Each number is 128 + 32 x the weight over its row's rms, rounded and kept within 0 to 255. Layers, rows and columns count from 0. Numbers have three digits each. The size before them is the row's rms in percent of the matrix's.

# layer 3 attention key, 384x384, rms 0.045, rows 168-191, columns 192-287
084:110141095120162132069149161117124114136157130166161143135108121092162040154155150142081111147154161113098143139120106143133166103117108206143161113172094097138138116128117153061110125193107119130149091118184077125149126148146192095153153187128121179158124148194169116180088194159201161155
099:136140066085092166177148122128178071085142142114147166173136123143133109116179154183162117108135127165153103045104122108159173066129096113141179150126186141185134134182110078128104042132115137080132139189176077157111157098085128104094092125131166137178108148120158091139117186087140140163
101:117111152120138122078151157151130149143134109140092149128132192100107115127098134137134083150149121103119160213122105047140099086124057232213096138140090131103174118149180124136157136117116178141124144178120094111150173154199168109138144152163140123174087134190188116205087119144111145166
077:138169050087087161159145121123184071082147148049152068152104112167087049088087171132152096106112147139160154127155113124095098114119132133157123118083144123145096153146108183175139094122177135137168114144123101107087086180138164089153122096126186083070113157175148099106124150190120168165
098:141081158123111152187157167145127174061130160084135068202173143154136155065107127141114135129141118144157136097107105118091121141166178185152099153117168122130104184080149104160137112108176066132131163058150145112106040113112053160135104100135107098104122117104084112155255069067101126117
105:168106090062110128121136150202141112165071116087108115130116161097041097109156113125129053140124112167116116172150132066089141016156137133196142153122180108110131098138154223149174120131134150137095162131115109121084121117082152127103182126105158105175125158146139185074126156154088148073
094:156144123198164111172104097118153132121185139098156153137129202139103094110086131091132093138093127130135114123108168146116112197106177063124140126060155195132155134110095126111128151069101097153120157112141132110133136096104152116137118106060069178055134093100082096172138107123066115106
093:114113203139116126141094108144107108157077158145103111117110117107035166126120077097093191159105094147101082134112126139126109173110154082063137092157096122106150125165118164176115162120083126121089183090071179132158146092133072185106125136133106100044176108120077143055132114092094097054
091:150101119174134173112123195147152157181150174135163071141122131149121098121011125088119132112087140099162098180110168142162101180126149108110108105137056158106112126153119120181138139115163098159112115144109176183146064117149149134123125119087064131043143140152117139101148167153114160132
089:095183139103113140098150090102137111087104139153109182130102131128151098210192137144119095144154123142082088103134126146149136078108114161119169107143112078151091092160116151107131082191093116141127119151179092133132137161133164098138132144174179123155123115150183089114127206186221122173
088:132114081112120139173129152130158128118114141091114132116137123147174122116140115136134125080098167126168063045163140198115119184134139091073164139135128131151094132136097096188116108128189152084141170124137149185055103099126132124137070074090129143073155156094075146108156115157117105091
090:114148082091095128153159103156153112066140186094132089192117133182157103122152206136139125091130171117140141096130101108128105088152172213130153156138176092156075154127143176174184074144129068113140118159160109120066043121119154118132124138172226074159151142170142151099141128135136138165
080:117149154145112121112119152156169163105179121169162132169115112193074137107082129116122141138088147112143132138096186135148141137074078154119085085139100112077105112126192106173110170117106140062126143126144117139124094106165125129103164115102112111090134156164119186162062084108081109164
088:138140083101105141146122126139144153098125130133157076105084077141137111085111181111139076092133146094162180119118108164105135151174082119120116181152155098132040060092112102150136061123202108153123081129182138169105089103199096113170110096069153137150121147118123175122168174167130155144
100:134091148170175059122094164117114126139107142119078160119171152109174077125092133138150124156147117149079089086111131110111225114112203183108166119143189144131179131141164112090103142127111135067134176121133148117113114130067120131111131128146063182162159118085176098238164072085124110126
086:105193132183138107109131088102130178161100047160117154101113143089112210148129086100126131156099113111132143183117132151119063143164104083143085145158074155130147095126105097125175169106113167180153104186124076142161196122172067162163150130131097149127116119101078139156084131127106096127
089:100169054166073182203128100107105138079159145134143096131149093155152207096133150142132180108097152138171128106110089153116090176195110110064090171168117139130034136104116138142149079116147141087152099147135147134097065101181076109193095085125201118096113130129116125122174082109116125148
092:110108190129096119119085142061032104119141156175096169081123099077106166168130106154112196166132095110098134163105095133169155119068093152075137134149101125084165164136190170118128152167106170109139147065126151070170149150087126174038101168178058102092134102129157120109143106042139112148
097:128182125115120118159075074146084126137128103111131180101086131088076208137195099144131100168107114111117133110103130167107076121167138109153125130116178132169162098111080248134165060127126138183094156123142099147111153060123077160100133137126143126160133117048076120086127127133131134090
095:127177119175116137085101151163127182125149119164156125121080069115109162083078125097156146128104146137141155158105172180134134186117028138103094097138081147074118098116141120190087139069117162144128144106153119144168129065173098160128056132075077145088107143091158145145109133087123119132
088:165110099156118104150124156150153082150139138087102104100084151140128054118078106109191069122144145127099137129125080146130137151104191155110113098127153136172130108113125120178123095169196128141129179006122184178149121153096173083165128127098109159067142096081131184161200108134118130140
102:129106129100161090139139134074108141118144071125067190074186119118162185177130124155136200162170110140167145103163112126105119174109111058135134169135089125151127143160118033081094130117151161081154157134048123121100232198124144102125142166148119127127128114117120067131159090084142128131
094:116124072122101157137112187151155099102159144146130127103112130123166092097072085198144156111193183159196172137123141154140119156144102151149102106136122136136127108145129072207076068141149138135128107104153119143152088106178140094173053110108140152096098166137137092136124153119132135187
094:107167124140111096136143114103107128127136073131122179127131163119117193153187086152130162180124105126120141166123112127094095139137076094155084148115110127129134130083144125092160142077101165103136139153069077086131218138125105138156143149130123128142135118108115074168069083080082127163
# layer 3 attention query, 384x384, rms 0.0445, rows 169-191, columns 192-287
098:149133098081089185115127125137143091126122142078139149155108142143088142106167135160123103109152098189134104114127134135124175090133125100187179134124142094191140124074153078128119081114109152041096134179178147163115111091096133102069068136093129191165124139121119069144131124100136170086
098:134163144112095168125153165139144109168101163123133161182090129105077144116144142084125081146121116127127127142121082094152099134135068140219140142112092137117070109085138084074185179105135166163138097176153127114128212133134104143089176134125143166228081093170114107170116100108119161151
081:124160027121108149134125078098080119091140126103136136160125149154138107132126128106092052067096094110135149154146069144090139121118160146128111116081103115131078130043153092148202165140174140090141112151106161122090174183100191101129118134077174181141152139210122106105130124166147176151
093:140113112145155121103084100120101151122093154118130084128183131145146079080123121167123122175129169123111184139114178077140126114150239166075081128112128119094151164106126131144093117167117115198113153103177137114151087128143153099105108118149124096123130136084124132168125110061142108127
102:172137120099119189115166151131131125157129106108114145171079164139074125094150141079127123103110143110139099194159076134140099090127122176226157175141050096194074139115166106124150162152108126117105140106157114160091146180122143137097157185117162149202126065187107068075108108127104113158
092:091157148142186087167134129125161136105175142121121132159115182114115106115094107120141132145081168104143112048122175131101114146086204116144103119096169129164145094117131142129089120095126138126152173131118084114109090132061189129124087086152125062091202106071109144145132116096102077159
096:100080161099166098139107139119098136127086082184087131108117125146156127080159126142115198162136173159117072124145147133138106109174114111064145061133119133118146127194087185153090092186119122153133180106146096145112087107135107147209110115181122090085175141131146113099118151132148088148
094:139112115112175135140112131202128147163099150152132101115162123159169115112106110094137122106089170119107116169117174171091070103100153119089100097132129105100106128170108108149112109106136170141136189130081133129135146120090177103163119112166199089112195104164121188094104191129119151140
091:163127171126055145100139128100176088121126140133099140126120108120082141170150119095125108119126070149132093125166067183109163151144046096111176148158124105081112134116145123153177115120134149085138037158100170132123163142113083126107157171108122176122094160120116081097163099170124186127
090:114060116110184094164122081141133114093125098134116125140162141152195101094135123178139122078151126124161139115105177165103124126120194122092125100155119133170143130208136129198103114185156134100119211101106181155086102118149193107149053107089122127088155184099144118150122197110154108116
089:136124103106083162129095072080145160095125166116147076124111146135127112121145164134082086079138104125148136162115087146136168153168102135075160121128098073113099153087146103120148144135144141092148071126105183119100107133140137086129124138108178143158110193169106103115160129138152188124
081:091167145109109172129166119138119152125106147134152144098100106154093131103137128152109135105119188109166159099060152123145111164124024114063179102160171129106096024167094089105076110112123152160153141178169113130091094072122089151128147107135188171222142198101140183150095159126095146133
089:148124076137121143123084094155143146125111140130136110069119126133154086092116159135141086108096097114196159195119133153092149145145167161075104163144121156038113114124159089214139143081147102073052097111097180151067119127116164082074090089091176151099129144135125177132109145132145116111
099:105110167142140100131146184115127145104150178132123114180127146114168093147103152137150142163174171138111151055115167149166162126120169148144161166167200111155187089132131142116066114154136093128168118142169135142135065113129108128115127118147098115148149108072113173212149098076130077120
089:139141116130110124136139182146171107191150111118121171081098132108100168162173090170097148150122131115098156151116095145123102124142044149177085096138136189077157134119116152110135088047129156157108091163087085117103151121114050109151133117115137130112122132096134097127108106162105126129
091:105107075133174105148093074135089137093116116139153088091141107165138082135120089204109131132145095150117176133103146129103151173169129120065077081131143130116129120159093171161131122148119142112107117175120167104107117082183189102196080086120117078050147147121142134187112168117177098100
093:101125159102131133101095116097057118082133123192111132103128078083151171121120109162154169153113119164106128063148131111166139139138083131111113109096156112115180095154056180093097124177113110187176107095155103138182101129177058172157087126167070084096119112176127175150135138124129111158
101:110112138123124160164097163124153093156185108101106168136104121130069165089174099184143188141119120136207132158157109157157105107173127126189134141123106131195143154106169195183130086090110122152082118062113066117075104132161081135094093109145118125128127098120134076083139072104101123148
098:117115106102146140122122146167096145164108119153152103079108098110128144081126122132115151113106154132173208115078142160123130129144078135070144089139191144097109053218109155167095081107122140149113173105114102155076103057147102145127040065140150105149177159127138175177130164126082134153
088:124105142171149090142124086056110127138156168130116110106154161115175099109133167158162107121128156139147179089137108160128152142088228203080111127139145148166137115153159106164166136185199105138125141070083172148064106149131197111124119131156155077132141079071108184125128145127154069141
099:148153085109176066084107127139099153100168074144091119101170129145179121159140140183145140151204115157119115105148162083086150143101138124149068143094179114171133165185093053095087142124135140149128180128113131115182163157159159140166121108106107111084128137131141094136134135139152114119
096:115127081128133126130152127151128095166068146154144114034134147135142107085109109180128087099228152149197175141097140156126149165119160108074074103099122109133095083150133068162149103129156187086099147145121179142091129104130138082132032102066145098148156172128156150114124158120099193091
093:106162122104102113124144146098166120115154066110120202113111149103102153179180109116131136185132155117079138097125108083141106111118021103217094146079121141137160121129104110055132143064083162169151106166141080083140190142142058180148148099091120133111105139115111047136112075132084136128
# layer 3 attention value, 384x384, rms 0.0319, rows 128-176, columns 192-287
096:156101116112130125116152126091141182079081089092109121144108074190127079073136171157136181102122208147052110063114127166108149152127092149102104128163141132115109192138168044090082166135146152126085146136110148105138078147093093135129116163113121155093150133120122131159136111131120110118
099:161108080133138075063127151144097105130095120124109154186169076128145124178169108145128046096134092174118128175102158131140125112142130141168069147104119118084082127145142150121167147150150173125124141177103116171152162151218205093157126110078122105102128082119147091135116151172164099102
093:147169109139118172159113127074094161112127072074130153121133155135104190123128174148137138161093105134076147127146118146110125152133104120136179150065137139102093165103131055120115115068177199160085159156157107149103142187144097164139112083120108158088118178097131074133109104155100112115
086:085137134180131064097116113135095125061102172083128150167210109152137177154090086107127136062145121065155130110099165156114123134161214104074121111200185152163141104110149158108205105149170127136159150179156216121118127147128131093194135147161116136140156088152134123134130152115126100119
088:153094149121117118148210133144135110113112130127098138097085119088074137117178141183152074194102116145123090127153157114121118115132133124198113115173068127065148104139082186121164125121152114132144122121140110119100114095123131162112093178134157141144115201203121176087102128143133072136
092:110157138137138087114132140107115000149192163075128103112119049155117112159074101083110069099162123088104148134123143110114141124106197148129106114156107110119105123108100204151158125212092157159104114091106106102118171143097188154129136170085151131130132100103144159104094138143121174109
084:114097143115146132125142176144182031086088100127113159097163097209191146125066149074100160074091127119128096098127131140144134155066116140123165126136150118169123069121130096149124109163120116128154121107157141122108129114124099134173171130126111189143132159114157107093132124114158086114
093:147167146131107129125117103122128177159053117160116112087113198123132132111129141146120174129178130086154118138070054149140119170142139125140111135093139136103111134137155069149138142120171151149136107170128129145147066144165074166179136103109114131120155145080088065062131131173118066133
091:151141124119121172137102083073115136117102086162128119059126156126152095101101142137159173088107211108105119119143182097097135119209102105108075151178119153161141146193127112111115134126163082090080140158110133188122129123168141133147121128102119126100081103157077088119154140157119093139
108:162133080151118134165119176072059125102118150115121140160143093158176148095104152178146180124136117139133143086149131147126131136177178138101058155143113147184076158098137064117196113113140172082121117081153187121120127128183156137120140094145101119130124000141125121138144135099123098130
090:189132127126129136114173167158084064164074100096112147086114130144127116161192116147116057070165175067164058124116147143140093118186138116150108117086132122080179177137159187189169169215140089079078127124094123093107095147118170112130164134142154078188118149117067117121067119032073156113
096:191133103147105118115090129073152141119106171098138130124158143102146093109113129142137116115091129062092132143118142108174103140132121113125162143168148120098057115169126117091145130070160107173107113194113140179106151162215150124135150062109163073070135080143129096093110151156143210131
085:180122126143133125179087146099139127144141152112148110134079118058121099099190147165088130092108125143112139115167189132126154145137124116116155112154135149061089149153130163083170148172178132128139115098112102102163164153133083156022111156126130158126148063109134176180127097016123131126
085:148213167142089083135108091128147184145094146084128133097135190174104114114143144103123119129160145139119127116128171082084117110127157094166135134151180105080144127175107072140080140103114154095114153107117145110089107106134096099119119140120130133152140104162115157146113108104160151145
087:152098124148164099181158063158205157122087117122120127102136097121102148129130132132130099191085132125154144115097137129154147155100125146116171121155122130086157086160107147166129142088105078143133139187146114137085093124072165110166130154155123118095154162137101142123147126181086201127
094:135086123130138135158184110094118068050159170152103149072167147165150121141150146114130126111083177118044119132135045141089155121195100117117110135150120126134076084141158124151165130146137123112046140140140135141094100164159152169102116130126125170041107086168097089134125095093100050145
087:119133122108131112103124101129081160207140110150103132183087158061063146168143121152126114123162108118109122148150121116147135126072146113131195156086117105147068153203136131105128104167149142192121134151167107158180090168161198120155097149151155134124110102177095152115139158089150166167
090:072119117115136137076088173151204102127186106128148160150141070126104080131079146126139164118153098177141106086132173135138121119091138121139180135071126151118162182159129099129138126177084105124203133094161104120170101134105117095142092152144115138176121186087131108183139128156197136135
103:155147154125117176109131149073160138067081147202166132187090108086103088129140125097127113112109085123146119084110104155125131147174122121076076139128117136131170185129149100084131119170155103054142120073148175139108125186213117215092086148083134098111139125076121047111141135143114030138
093:149172134121140102195056159125079135175114150129133132088108120132143183144104122015112114086077151139087135138142194121140135150156132110160148143165143113154150121154102100106122104099149147100172136125147115157130136042088122107138128092129121191099122131096109103158138150164157168104
085:193140145112126090140110149147112074106111116118129103126096077144157137139136125129102072131090154124108110168140136119105107125083103129112138084206104101102219093092107202126112121177135151151111162084143144110108158064112169150074118153187094078113138077121136146136122165113120071119
094:174106124075103153069158156125168106148126115081121124155111149120075135125156149099132088127157186153082164158160084089117125129159117137152118135153090125060095147159124113100146143203170102160095106099108118098138125182210173152121109117100117109132109177145112091097154127065154055095
085:120122138148109169102100096135129175134150086053131095157128155149163172129136134235116123146173144083180112162133169138120106138181133113148067145121114142138139152088099089129106111103061187171111180228141146109104116115085128146153101150127108112207124056128120015137136134171136098155
093:084106105155115113175147184111128094059117123095155123108126132108187138101080139118088148152057142116124169101114137150117130176129161137072058133112127155119056107133115099135171130073165149137133111088127123078144124116133101126210110076116122138116120096116178157118123124125084124119
096:140148141142130072106156118148162108135033126156117142111118147189172155085117125150142169076104154164106170072113081163132131091157151134008054118135100115053101163124123094094159177137125216101135130047120174199122130133136145222158114116096137167132147101118121125117152126112097065089
082:132152105105089131145134122117167186138111125203134125120091155106117113103073165110147133109162140036103094139102103126103121146204109065128117148094162129149121154117116043135168141088118137134096123129130156123134138130088156167147126141121103146203150130117100097125135095122157146077
090:107179113109132166202068154078106136103150210153122124117127146206160156123116177084136155133094108114089154134143117106142112155170167127113139174089118145124109151108139114110177110147098148143148135088100142105141121217181202104073108106138077135116104146120090113120198170149167098143
096:124140156073145153118128120113126109163149163168166152159086117112099130140162124131139106102161122160104107144150115170139138116121053148169207131147113115100162125147108177144102158105135112134136110133147097133106054115086107101113113173108142104122103207094122142140099149143118117125
094:179148136152146131148070178126145144141105096143123175099127139146136104151143129119095138045151123167173103108131168170136155141127175121107125087099115121134118135106112094159154121131121180036080139162158167090092114094133083137109120136080077127107126180117141131111100115063074074119
090:165110160153147072100130100156059050141117164131145156108115124124127094128083117113110183076145150135186123059136089143090106150163170143128116132116111119206105126096162145164104149117182137151129155142118145079117118124100112131255139121072155113145140141106101139111116119074091087085
093:109129095130115174099105199181129139122082085098118134167120183113158203112093159220112138110124152130203120112087137189131137132093187092134141132099129132084028159155128092128190140065131154116156114132169154118139098132134166089099122117181139099096134036159136119126132111110141192145
098:209125104102104166178094167095140118188095166164112113050119147120154169049140145144152150134142159102139133113126158122143174137125164138129120108050147128087097143081139084105175129044149158090088124141106127122084179117134111168094123036121095137111121159101132109125147100109091146077
090:140090137159125186153138104125126082137106169147121108091122156110163084122159140157133137060104112113127135111135136171121112089195070123160146108182139101154166141057123105129129135167095175055104124148134117101119153088136108130098106093119128118166179096096121176128146116062138158157
101:089102156145124136137189166128178088044142154197138141086134127167123067079084152094148098098093112169181081107121174097149115106100109133104108110184116142166183078095134122116123125128118083110194113061161122122124116130076071092080137140157136153189137141148123185172126114099163153121
098:091112136150126172139076129115123131133195143123138157106114164079163101119092130069138132124115142120110153183142140112098130121141135122164092080135117141195131113092081094113052133156138081063171127082139071141193128187115153154092122129104099115109140152118092133113160143158133183141
093:106111133144140124089109075093161096150049146041124140149059148083128085102144142174100117091054132110132159109129036165121127130137122145090095134104091154083136117115144200107100081151183129119247117205130134118169097105125039159107115112151109154115146085113137088163115149164138043112
094:192162106110119159137058124141132135120106084105101085146162100123128122148123128143119089208115112128078106200139155080096135114113132145180122119117142111134184153139114159130152119134026127113074114130117076144105163096166157120083139129119120091173133137128112106113122157190122078121
089:076091152126131130037124100137091130171096082048147121153063139134136140107132145160143131145092137157152147106124101087119136141052141103162137097096100125164146145073179149134055133184117092133147122065164159083127147130145208140169133181068131098151120143116140131125136156102086083155
094:085081108083145080110106139143186105193179140157133151138170127104127066153164124145160097161140110167170095110119142095138144100152080149151142097071115098158127127124118142169179138112086129135099112173098088106130110115127148063107153129100107118155124137139131135098113146102110170111
098:096125150127120192128176193151205110042144126155147135199039083119101176155102162125106154108092100119097124114110147137127135166159148130072107110119097123106166125106144130126167127106139157089214158081167118083151099131132052121092090160143079171161134101108136096126154122064147105124
096:064145131072125120097201129153139146145129135137147138110120101081091043176155092160138137147201133142153105131134129115099119122116174135159146108124098121207150078134126177109114125118098098157172141056125126125075100119164179093166097145160115137195172179093155178166121120119208171143
094:114174109123121094096142068119177126079139160065148152190201079088099103165119099149099114129143114158125157174121135126141134102103106158140149128134128133085095112075136122149172129163109160153052144188118149190126110149179156159156124142108132142141124145094111078154137105129122094110
093:074097132125151099132128099147138087062165150167142130190087139152143121116091076081123148122158165146104130059143139137132127097159100148134115139147113154174110171081184106163154135142178092087121147079129168154167151118139109156120097110194127116124102075100110144158115163097151076167
095:173185108139106135116134138112085195163067082062111112153109138167141163109202131148147163102106134138171125124109171147130151123204093121127084154062138164113108144169128083122138121072152192101108129176135104149099138133146161129148107100149129126122119182116107073101143134173130060108
092:165086113145142044102051167106118060111077122148123119164096101156136085155145135168130098056141199171100126082142153143157143129110155127074127145090123125105113170206169076135064130144201195065093158065131144160180156195119126148164108155138170152066127086122098137154162115098133133117
098:169085146121140103050139112151096037130116154128104134127138071074086121161185114144090079181102079146119117188132146099133127111108101152201177120119134135124142102193092126089118151130101159157123137148162060106106157139127105076111120149114146147124113169143144133147079115145117158134
096:128113116089145095051152173187121091130117158158114146151153166139123144169120127183133092131140192128170099167159161135103111112109165154134184169126117098140165116187117158108136121097112140197132151095109123159146163123117158110166134169134163145135149123112155113108123112141166154126
099:169156166112126164161062116054155147092141141148142109100082147144126157107148123084164184142127157104101129118133130136142133170181134082082111147139122134126114169178118049152195115043086164123071147163110150174124135124184119098093084098144120104135138110129141083146175133125125042139
093:132109141132143064091083141193083125149177190076128143126180146107108151157096123092117131107148128129145114159136123112080119102134255125139147130094113105168096146158112086106157141084135100163174104102128100145147107135153132077204179116162137147127119104135150130084146137238201115140
# layer 3 attention output (transposed), 384x384, rms 0.0333, rows 128-176, columns 192-287
093:110176138154087108149103173150132089163122197131177210085141220083125171137118130123155149135109149101180128172140114126152096113120086136167181121100104230139129122103111157099184154107106120091130131069141172119145142146117114121135158113132150090162131081119147091098103120163098156182
096:106082190143183176189107045102142139155146152111117061111089136119149095129109088122156225124074154071144126125136126147114156150126132116062162154120156144162137130121054143171142098139139139131112120129136133133182122109093091127068061168145109164153136183116094182126183132060138156083
087:104117161158079119173136102142198154163066121162112122126162127144130145136117103099131113188098159121151125102136125095097134144101122151127118180148117172131102160152150125084150178144108092094105083145151107150203189135104085104076233130132150145172151081146158148124134120083082171214
084:125149079069141176179198167128103150159176109160129176101073142096090068106169095165210167116122159161126123166124080139158124133126135085179176088151103108136133088086115120155117123092154123102103136102061116140163083146172113142066144114131111143163089157096126079105110092110120113110
087:147130174189174090099028142121150113113124101085154078190154155132153114115137117167114116127128126124121126069097154134133175128148086128108125105078145067137079130174118124147110141158110159165115099160138069148178149101123160156154109101108148132091144088123125122168161184156150144099
093:112048095074151131159142122117113140142142091162127145117159160097161094127167113194129206104136125138169133149131145151152148145103130092079138118129144119169148113135151095085110113111129111106173145148170149205101072148150103103143070101146093092132086176102133151139106105081152045085
079:172148112102100161151133151086085138138135145127125111163125123089104146128188118178108087125092152122120130107137140151159112075139117098147082162168105128125113135118149164116153149085144093115180102171161145124143154163157168141090166092145134118153083020155125138149149107140093130130
089:127108135168115140114144105123142123139175123115137151161103108123060096139114171102158065151097157132149142095151122139103101065144143131125164163163121161158164111089079162091206118141174155129071161092176099130127157104136131095131180105113151171141153122151158192136114086090093163171
090:119164143214135093175135184146117114074132119090151103181117153099081135123141106081132104172124091133119106074141095171169096123101086128160168099131126158093134095038144164135169112106144145128096084131081125129162140139147151140119173134108143159156167157127173085117155137153156144131
109:123140144079117142167162163116176160131120144100176181117072158130087149117171109072137086098087125093110085172135081143156085122129084093167193128110092121128136158108163091146122143069133103133093134134120127056149127125092097128126183161128172157153126228146126116091110074150098147124
081:136121152133178127122115092132164108101152124100140128210118117069176142112072133166144146158163057187080208068122159073109156118036077095118166090100123123123144070137064113114128124070126197194142077159148113169133174118172111198131117132118139103096101108131182132157198121174164057103
089:111160134154113095199124123152120135154116110191149114104086130141118125136124100141140142114193124141144104136153090178091176180145152156085130151111103195187123136100105142100140100191148123107174183098105152129199092127088135133089103143140121181169120230092137127130115089116100045125
084:108154155120130123109128146162111136085094100129165121084139098129163141117098115078128140137131130147114115133112113112109095157170104167094116148055131118143138144075074082133096097133057151124074152114083134105155126069112089122181140107131125042115142215112112053110099149181157143085
077:038069090081154089093151179184141151116143105115119124168119125093133106101095134128151101174119108142115107102124134116129148136131067165088159095106134146138121113110115120135138170091135119119167140128195099111081144106097130134162128144156135125116132147103197139074166142118098129195
086:152159064162102145085092190119069054133162175219153093070152174128149134083103141141147113102198141142047135153135131104105132134117124177131110077123144135153099134140176117105089103223164104119200179112086169121096161135178125117146105137134083120141114058099172140173130139140126071094
089:159161151161145121133073152155149167132114138107186105176148154101091120101125114127154135117162105103161154086091212109169146134063125160140134112119129165111065173137110089119111145103147151161122139104164158124155138104119129124124158115133097124249090162128173109133152179149107170124
082:112081145127181072133167092127175101134155105096137132093144108164156094155090146106111176126118172129147130104056149126046179152113138144127101161133195060139103166112092136139118072109105118082116156097094118175128153123069107126138130073071061160147157200080156142112106124086107113059
089:162131133100052100103144107116101136166127163141085134048153109158173165113131146119110181125110165111115155185142082053135127163120121145110056106132170124182152113151107143118086156073115120136119132165095148122075144134103099127114132081121181095079108055161139129103050134114155144150
097:149142135094137098186116115128111176139111106071100154080141103159107162123145142131161173109120125094079157135145099138094144091063145155185160141161096173148104105120129102140103171052132180163074119143125123081112147102086108121117178131128128163188078105209122141120145074108100188141
093:090143165105040123137164164172157162101104075153109089141117163115119129150101181172145148176204148112163154139124120141110127150099157180091132114126171182122095152113174116120130189116127068149089161073138160105134084153154095125103147117106156136152125085187124119095139097099141101159
083:099132079124158162086118118114108152148133177159121062110162101090100129114112104145133116129178094148125140145127160126166093157157114122107116137097125214094108108108164056144145131106164087117163092147138084141125095139182166121167123160032117115134111162111102138141175114155146163106
094:096135139200102087159066091193164135076092101109139105121162113137130166175110106173128152133081101114180129072108154131090191114081096108075123122089150180159117124122078167092134150061137134107118131144159128167097114093062119123157125094075145149091151094110168182146097154165144159157
080:130129091125105164127201118089149097127114128124086202079149121128153119126121141059138160152124121118139142162125113064121173125071168121135179174147104039123176100143162124168141146153192108079128094076097124131122118173166112116135135137120140149067174192151153232121169041088112127124
091:162166149054101149102138111089135149146119146151120203186135170148051097161178106133118138070132108141141100149188142101107135122151099089186139121141096163166181143079148149132188154129098126121141098156182147129168129182142131140069187143187121157172103119155085077096166124103083092107
092:120112165101152174163065143150106181152196118055097155153138159108053137139119185103160101161115121117136063157173121152076094081109117144245187171101114191123119137092160135107158129109114140131061094114182150074150112096086095089086145188135159124174118092194098128114146064120116133146
079:099148152110077153081166131111152100113152147094114227137148157136093095149182112111087117143095134136123127189123109105121106128106114162147152095139045165109139080141170186114134161116146122118187125145173122118034152099155091094132177155136147147030135123175157115089124088102116096184
086:119140182117097109133169173149103146099101074073142130113141133089115109109139135112139078130135106097145132154128074168137102117037128064153147093127156254164096112095181046110090135076142115087068111142140159137094196072106026157128132135111171127159133145163193118118075104105151139135
093:108099133131122098088107078154128144151128128056103127169175100168158146139117155183151166179094126103154168096056159051089226139124203139088040123147146076174088135197064131137118149163113132188123125109111117149121145100114152151147109094088133141121126115153112158147128116118135136145
095:123123101079116171112176100068140140174122150119109107172179158075086186112136107124164117169089116116109113072171141103116101121098082118187113147146138089091121136135117165162111163102125101176158111173089092112183196194124162154087188136169144122149093036148116137155147101111082131160
087:135131094105119230144169114075167141151147128139118165146152123123172150113105117178133036160113094115119118138112089147154067088049060081127114130108129073112216052128116157110124125104111117112175094120177189157114137181173150115089160093144104148099078075089125168133195125122134121162
090:135061151131121122170201045088125093189160162135129154115112099146143080124138170084120126160114133157119156143132095054102137121152135144146101163082095020172150145137068160137119076176117142111143152135109087137152103113110072136129148087101163146117100170114113167111112099110092121140
098:093169165158107142120093112144144127071103106127154134190123126095086128178155060099108086136098050134093090089119115155134123152115076118157161105185102195120154115113151142135139151129158087113113087174155109115182195132147115139144198164125105129125146100147117113098116135140154115180
088:095182139124143100109107202112133153096120142086137134155132163129084194080115129104098114130129123114102088051186132093148082151087151093180120172109132078109116131166148099174094161137117093206161092115120134114177153154142188174152128170138130114113133118164101088147137118201131093086
099:136095075092132137127133159114070183134150107080065148149116133128153191105159146159090172117144177103096163100127131122109096168109116097182104130126152042163055128203181096127067133113075170178153107154129100135087136156150155164158129098102132091143162079121113085122102154157107122145
094:181162111150042085157094198159108130090085125165099082124130067179104151104119187155090104134197143131142131110092095138094119107114153183115139152117135115101106148171164127104131170116090167169098123124107140104082130058114116122142140137153199111121079104167140128141086149103125088134
087:156143110130145161105109143141082158111196115148102098149176114182087173134094103075173125111180155152133118148090107107071121067201162179127096173106140077186170096160084082152169127132152143153047104064098079136156120125148226078128120121108181105195124164142084143081131145099087135102
091:118132158159138050097097111150135105120121148142154090047144107112108124099137109103120148075187118124130101108097114136170167113143110145108143125151153134096079125124151098165060114152177116181154121150074177148091113103088158111140078172122113135106132132153189145160106127121144139081
084:133176132142193114190097099145126112108173106107103139103148042107137120135109129108084076098147169165090137157156148145138086075167122129129120156143146104076165111138049112172195152115113153114095117132137139144135144100106069104143135113146165101153127076149140145166141152173084163107
090:117153131135145151074131068128103096079124127096108109116114111145163159156127064134121141124139104098125134134168140121142119137080165092150138088142178087108189142130121121090064092156173094115168169130134128112119170145139114130183077129116111099094170097108137180167110113130150087102
095:129104154025048130123146088080075159160152128098077159098215161172142085108157176092128115130125160120134142139139087111088125109137113120206069139131131091130100138173124103140115192101132121138124075138113115122107155160136149150144168135120151102128106094179059134084108141133118149165
096:120117128133181129089063113142116114142154097079094112163113120167144184142137186133136158113104130127125172136123128140108152126123176073069085158123201053106137165158104130159100125170112147157124123143156085116137144096118146153148132107124183086000122096161084159102093142119087123099
091:107117132147079170085152144164135113156140119158086084060090137162180195145137157116163190137124162137103136129174080106095150136142141056093134117136158053155152138160112127107111116142149133072191137097080112116172128134089107155110112111156117120111165133132157200141133085171120157098
091:162129135131137168122146230100143161117142151092101190074124085144151107117179109170099137097143148112093142164124119092115126108083145110141161162097092059125122115185119094137093111112080140168126103130135150121079079139104121096134142131070121143108102201141123084104153109130106133078
093:124115168186145148145076116132150091112102142128176112121144129080147146154090095091140088174097086127122146090127109143135131083104150152171197152158103148081135133062129145144131150116139134158046116158105128110202165109127128113061164145100141131132170101124150182132191135088095171186
086:122113133135145185176111145161173155132147166089161096128134118116166129117090119088107128157137108133163130173095102149052041124144125160122125123112136180127124121080093139099152109080060126106106081139124121099140165048121096140069196083117114098178093152097159137107146160128086176146
096:094102136147129096170076149184155143130159092113151045167106127127157103148093087155109131106118121144108175102112157134119170142142146105038062099139109104105172134097125211129135129163084090142151141160136124177133096084132214193164103133148117106101169124106155093160153190148181082094
091:111072122169198117158126065073132130134146125085135104134115058094153068149121103159112137116125086132140154133092136111160122102140117087098082100110129081119140116116076148163133092170134145122149125167148073154102091096109104119110092126076117115086142112106115206163156145076152107086
100:130155150115115118143146147189145189115091144118119150148163134114072140131164152087128086166144089141130142123135092163144139125106119135153159107162124233086056139059161131101112138136153120098095121117112120081158175165137100160113214160103108199143094098183139139119132127169101185150
089:071104107123117122130203118121176113120129040143129116119093085141138087158141136134154150177128128154163151125101120180145138167127081114081123111139177142136192110109100159114129097134174131126120167135155111151095086101092120131082095115123126134112151117143115159129107128004121117111